{"n_layer": 12, "n_head": 7, "head_dim": 64, "vocab_size": 5963, "norm_place": "post", "norm_eps": 1e-06, "positions": "learned", "bias": "all", "init_std_up": 0.0334, "lr_head": 0.0222, "grad_clip": 2.0, "decay_fraction": 0.834, "batch_tokens": [32768, 65536, 98304], "doc_mask": true, "train_tokens": 495500000}
Each number is 50 + 15 x the weight over its row's rms, rounded and kept within 0 to 99. Layers, rows and columns count from 0. The size before them is the row's rms in percent of the matrix's.

# layer 8 attention query, 448x224, rms 0.0623, rows 353-366, columns 0-223
107:55 03 56 40 28 42 27 65 60 52 33 36 66 40 37 54 54 65 52 58 55 42 40 35 68 48 54 66 54 38 46 59 39 46 48 52 63 44 52 46 21 48 58 50 82 29 59 52 60 70 36 47 71 48 64 58 31 20 56 53 49 54 21 65 44 42 51 40 27 58 50 52 27 66 79 37 30 55 56 47 45 46 51 52 60 61 50 42 63 49 48 46 63 46 29 50 45 47 60 44 31 33 60 55 41 57 48 66 43 54 46 30 68 48 57 54 37 29 65 34 24 32 59 40 11 41 61 48 69 68 32 58 83 34 41 04 67 60 60 44 66 42 71 55 52 47 54 31 52 53 75 31 54 42 46 41 33 54 93 48 72 65 48 36 51 49 45 54 46 49 58 46 65 57 31 44 36 60 37 52 35 53 70 22 35 89 32 87 76 65 36 42 49 42 60 61 23 76 57 30 57 99 64 72 44 64 38 59 49 65 62 44 37 32 43 68 63 68 43 48 42 54 81 48
098:53 97 49 27 42 43 45 31 67 34 15 38 30 55 64 56 48 65 50 25 53 76 40 68 51 49 17 61 47 26 60 41 52 69 62 44 52 44 73 51 74 70 45 64 36 29 64 28 47 44 64 49 55 49 47 43 41 42 42 49 69 73 34 54 43 59 80 75 35 34 45 59 22 70 32 62 66 44 42 37 52 31 53 52 41 83 38 58 38 51 34 71 50 58 77 34 64 22 64 52 55 49 47 27 79 51 37 33 64 73 59 53 61 51 48 24 35 58 72 54 57 27 56 44 53 22 39 58 32 58 35 69 53 39 85 33 51 68 38 46 52 58 55 47 41 26 36 46 66 47 52 25 50 65 63 39 46 65 49 47 60 43 42 16 62 49 57 46 60 56 58 44 56 24 95 73 79 53 43 48 38 63 62 48 65 45 38 60 42 59 39 59 62 62 62 48 65 53 36 50 55 73 58 42 41 44 23 38 33 40 37 49 50 28 52 52 70 38 24 73 36 48 20 74
104:42 63 42 58 27 39 31 91 48 56 49 49 21 33 43 52 45 27 49 55 43 09 39 44 43 71 63 90 47 34 65 51 41 36 25 41 51 56 57 76 48 54 47 39 23 44 63 65 60 46 58 47 64 72 59 13 33 41 61 44 39 63 55 44 55 58 37 57 58 40 44 66 80 47 72 28 26 65 60 58 26 56 61 74 35 79 56 55 51 47 69 82 35 62 67 74 41 23 31 65 73 49 51 29 56 41 81 47 26 22 60 64 28 33 79 35 40 38 61 41 63 55 43 52 46 76 62 42 25 54 54 47 56 41 76 57 51 55 76 61 62 55 52 38 45 32 49 64 58 25 56 61 36 62 40 59 53 64 41 53 27 48 52 38 70 44 70 39 47 28 61 47 61 31 46 41 42 17 66 48 38 60 63 54 44 51 45 53 61 45 27 49 61 47 15 57 84 65 52 54 49 68 54 30 48 66 51 29 87 42 38 41 63 66 40 54 52 55 52 34 39 55 50 33
120:41 69 59 69 37 45 50 69 45 53 33 75 48 51 53 76 44 33 22 50 29 33 35 70 59 45 42 46 52 36 46 62 53 58 70 46 50 57 75 29 44 47 55 43 41 17 47 47 67 33 47 24 21 71 46 29 29 41 63 43 37 21 62 37 60 61 45 53 52 68 62 41 70 42 47 22 40 36 70 47 58 55 36 52 47 30 53 91 43 34 45 41 37 51 57 79 54 65 52 51 66 78 65 56 66 64 49 41 38 52 68 41 76 76 28 49 50 45 66 25 39 56 71 28 59 52 38 57 66 68 47 46 74 58 22 73 70 53 58 70 23 41 65 57 39 13 24 49 37 49 69 43 44 42 27 45 12 56 41 23 33 44 69 24 57 27 49 43 55 59 77 50 53 46 47 46 30 54 41 62 49 38 51 72 81 27 49 40 52 49 48 45 69 55 18 57 42 18 49 43 59 67 43 64 59 61 45 51 45 59 52 66 74 31 62 43 35 82 64 55 66 62 60 44
091:46 50 54 59 68 44 45 68 62 48 49 33 55 62 54 45 47 56 42 44 40 30 62 37 41 85 73 52 30 57 69 27 45 34 47 55 51 37 64 62 42 50 32 31 57 62 48 44 56 22 66 71 26 57 41 49 28 80 53 43 66 30 67 48 29 48 60 60 60 46 36 23 64 54 40 46 44 25 57 43 37 62 31 40 67 60 24 41 36 60 78 36 46 24 53 31 70 43 60 80 35 54 24 75 35 47 26 65 77 70 58 62 64 32 29 63 39 38 74 44 53 47 99 58 37 41 46 68 65 58 33 58 25 49 61 48 49 35 19 59 74 29 90 61 66 49 28 54 65 36 47 46 29 67 52 60 56 57 77 13 11 63 52 47 38 39 49 41 52 71 67 56 49 31 81 63 62 50 50 38 53 37 54 35 71 61 51 70 46 43 60 36 61 55 40 20 48 41 45 59 58 44 42 42 64 40 52 52 29 51 48 52 47 52 50 29 78 36 60 55 46 50 73 61
102:72 96 71 78 52 76 41 49 68 41 57 43 58 42 51 32 23 42 44 61 32 55 59 56 32 69 42 71 34 58 53 47 61 72 61 12 71 74 53 39 81 58 46 28 67 47 64 33 56 54 73 55 47 60 75 39 56 65 34 56 63 45 43 45 63 36 58 72 46 18 33 87 37 20 10 55 51 30 05 41 49 38 48 38 41 30 39 46 31 48 47 54 60 42 44 34 56 09 50 59 65 32 51 65 36 54 35 64 69 78 32 54 57 35 42 63 35 54 62 50 25 32 69 68 51 41 42 54 46 67 36 40 54 61 61 42 50 68 58 52 80 42 55 58 41 55 53 43 64 58 59 54 76 40 49 44 48 44 45 74 47 57 23 59 26 37 45 65 76 46 52 66 05 42 68 58 37 43 29 38 42 57 58 41 36 51 49 67 44 52 50 48 65 59 60 35 68 28 53 63 71 41 57 40 43 47 39 37 54 42 37 44 30 43 63 31 40 30 57 51 61 48 67 49
100:46 85 55 39 39 53 38 63 75 57 49 33 45 61 42 51 41 60 36 58 39 55 35 78 65 73 53 58 71 42 66 49 36 70 24 53 62 62 43 41 85 71 45 60 56 51 55 58 39 93 19 35 48 49 72 58 34 51 59 74 62 63 19 39 49 43 61 42 45 60 24 57 79 65 58 42 42 45 53 40 58 73 47 58 56 57 62 63 41 37 66 25 40 52 59 26 64 50 73 51 54 45 68 29 37 52 50 59 44 48 43 48 62 58 80 59 53 41 41 42 33 78 34 40 46 33 49 09 62 66 46 55 67 58 33 50 67 64 25 59 47 49 63 37 45 24 62 45 45 25 67 57 34 39 75 44 50 45 45 32 24 68 12 36 58 47 60 66 45 51 82 61 60 50 58 27 43 52 25 50 69 57 61 68 28 61 32 46 50 65 45 94 41 32 64 43 32 27 65 32 53 19 60 51 68 39 30 57 55 33 41 40 70 46 24 60 44 77 61 49 41 44 37 50
111:52 33 29 35 77 48 94 58 44 28 55 69 46 44 80 51 19 23 63 53 20 43 51 75 39 39 46 59 56 66 41 39 55 47 52 37 37 57 71 40 57 38 40 23 36 38 47 52 47 40 42 63 57 40 52 67 55 31 56 61 43 52 47 52 44 41 52 51 56 49 64 58 62 45 72 50 50 53 45 73 45 47 46 36 69 33 42 39 36 55 44 63 20 48 83 64 74 38 28 38 55 62 35 46 53 47 56 64 47 37 74 72 59 50 62 56 44 50 44 65 35 72 44 58 39 24 79 67 39 54 32 84 33 59 61 42 53 66 67 23 48 20 76 62 67 44 31 48 41 70 38 50 60 67 30 54 69 48 10 66 78 25 55 32 35 42 30 67 67 56 79 40 23 40 53 52 40 27 54 70 10 48 40 61 50 47 68 71 37 65 35 50 61 56 26 42 39 48 41 43 53 86 38 30 41 43 54 57 63 51 63 63 69 51 38 75 62 43 37 45 59 36 62 22
090:47 39 78 65 64 41 51 59 37 99 42 73 39 85 19 42 65 58 38 46 50 61 45 51 48 40 52 64 43 60 54 57 19 48 41 35 54 82 68 79 53 43 57 55 55 68 61 31 48 44 33 53 35 40 57 58 76 52 88 59 33 54 60 39 38 58 79 44 47 24 45 65 65 47 78 40 54 43 55 45 65 54 61 51 58 62 23 35 34 47 39 67 51 42 60 55 47 39 48 63 19 52 42 21 66 90 60 42 56 52 58 56 67 63 60 39 24 23 63 36 46 51 40 36 40 28 78 56 47 47 35 45 43 45 45 29 54 59 60 36 44 55 29 43 37 54 59 62 38 57 60 18 34 37 45 37 64 55 71 42 61 37 48 76 59 61 55 30 39 77 41 27 58 28 38 85 44 51 54 53 70 48 61 78 43 63 36 35 52 65 45 70 60 35 40 41 40 36 39 65 16 59 53 38 66 69 64 55 35 57 55 46 20 43 45 65 51 19 59 40 43 31 57 34
114:37 52 39 46 49 55 48 46 65 39 61 39 23 38 39 63 53 45 53 37 38 29 72 34 30 71 61 59 10 64 30 55 47 67 69 59 45 44 65 42 36 68 35 33 64 67 20 44 47 49 45 42 47 59 70 34 27 38 49 62 37 48 38 66 45 31 51 49 33 44 63 39 33 81 57 48 59 44 48 90 38 50 66 25 50 49 51 57 47 57 57 60 71 65 58 36 46 50 54 30 35 57 36 55 43 26 50 65 76 59 70 28 35 36 55 31 22 45 63 52 39 65 57 32 72 57 67 38 51 58 48 53 39 41 18 38 87 30 54 64 66 33 45 56 47 50 21 60 73 63 50 46 51 50 49 68 53 19 39 55 50 53 57 59 35 56 67 53 35 73 55 54 43 66 38 44 83 65 57 84 52 44 51 25 84 64 81 33 29 69 37 61 57 64 53 54 23 53 55 16 30 53 48 45 64 44 43 33 76 50 21 66 54 43 71 70 60 39 88 56 55 38 39 22
115:72 34 40 36 73 63 26 67 33 55 57 56 35 55 62 79 58 58 69 29 43 71 58 61 52 40 67 55 61 56 68 31 22 61 68 35 39 48 57 35 58 38 11 33 53 36 45 33 48 64 48 48 39 62 74 58 57 53 60 39 55 62 74 48 19 46 35 64 75 64 31 19 49 62 49 38 53 59 66 58 47 37 34 29 99 30 52 58 28 42 65 70 52 74 56 32 29 30 46 61 26 37 41 39 48 65 81 45 33 60 62 68 32 51 52 44 45 32 67 63 56 72 57 50 53 48 52 63 69 55 57 62 44 56 69 46 49 38 55 55 42 57 69 43 62 40 61 66 68 48 61 72 67 30 29 36 43 54 54 48 59 43 55 34 28 48 67 48 59 76 63 47 60 41 24 60 27 49 19 39 59 39 32 44 52 56 66 26 54 53 52 52 54 61 65 72 41 11 28 31 28 62 39 66 67 35 29 71 39 23 63 58 63 36 29 24 54 52 32 44 76 50 35 37
110:32 23 55 58 11 56 41 42 28 34 55 25 48 60 51 60 41 54 24 61 68 67 60 42 26 52 51 50 26 52 53 58 42 53 48 38 67 56 53 56 62 43 52 29 62 66 57 63 81 48 40 94 40 71 52 37 34 58 49 39 55 30 47 71 46 57 87 28 28 47 55 18 70 72 73 46 21 64 40 33 73 53 54 45 53 37 46 51 45 49 73 64 43 30 53 65 57 41 56 60 75 59 48 34 67 55 34 20 48 58 49 40 53 65 41 39 56 98 39 55 35 29 71 65 34 60 85 59 33 42 21 37 34 30 63 55 46 31 40 75 59 25 34 42 40 40 30 46 70 63 37 27 60 47 66 37 58 50 64 45 62 50 25 42 60 31 62 17 61 68 45 33 44 82 46 62 42 27 25 56 55 49 50 62 41 54 56 47 72 54 43 53 38 59 40 52 68 53 58 56 49 83 69 47 82 51 48 57 59 57 65 43 47 64 52 56 60 38 40 55 47 80 45 53
104:54 41 56 57 23 42 36 57 52 49 71 48 31 55 70 28 59 59 21 17 48 33 21 31 24 64 54 54 47 45 68 35 48 80 43 52 37 46 29 64 50 73 54 53 37 46 65 36 22 44 58 62 57 40 71 42 44 57 83 31 60 57 58 34 13 29 11 44 49 71 52 77 33 74 66 50 47 52 38 68 61 39 53 49 56 69 61 55 58 52 60 51 62 35 47 50 56 63 75 63 58 43 43 65 46 41 56 30 62 57 85 42 40 65 66 42 73 46 42 35 32 44 44 60 40 31 40 65 47 55 28 19 78 55 38 52 58 57 33 49 65 55 33 49 61 49 55 50 87 60 63 43 41 69 49 56 35 76 50 64 64 58 51 51 24 35 23 76 51 50 78 65 38 47 24 78 49 30 35 64 61 29 34 49 40 46 23 87 38 56 54 57 36 50 34 53 53 46 51 72 49 65 50 69 54 39 55 61 22 65 62 38 33 40 39 46 62 36 46 76 29 19 52 58
111:37 13 46 55 60 49 48 71 57 51 38 11 35 59 24 75 38 60 69 68 42 51 20 58 42 61 55 56 68 49 56 41 71 90 56 62 72 18 64 21 47 66 45 45 72 64 60 44 64 74 58 56 69 55 40 30 47 48 27 43 81 62 49 48 67 47 58 65 51 51 61 40 52 42 66 22 62 54 41 67 54 60 67 41 68 48 39 38 46 43 54 51 44 67 35 42 47 36 57 60 74 51 55 26 51 71 38 34 12 42 51 61 51 23 57 49 68 40 39 50 44 52 77 63 55 64 59 68 44 60 48 56 34 46 78 29 52 60 38 88 47 33 56 29 59 61 70 70 65 38 45 71 30 41 28 26 78 41 47 20 81 67 51 60 56 31 60 58 19 53 27 30 32 42 49 44 44 60 60 57 40 25 51 60 69 48 59 57 44 42 43 41 47 65 74 31 65 32 49 40 64 37 48 50 39 24 38 46 46 51 57 60 50 57 11 65 71 45 38 53 36 42 42 67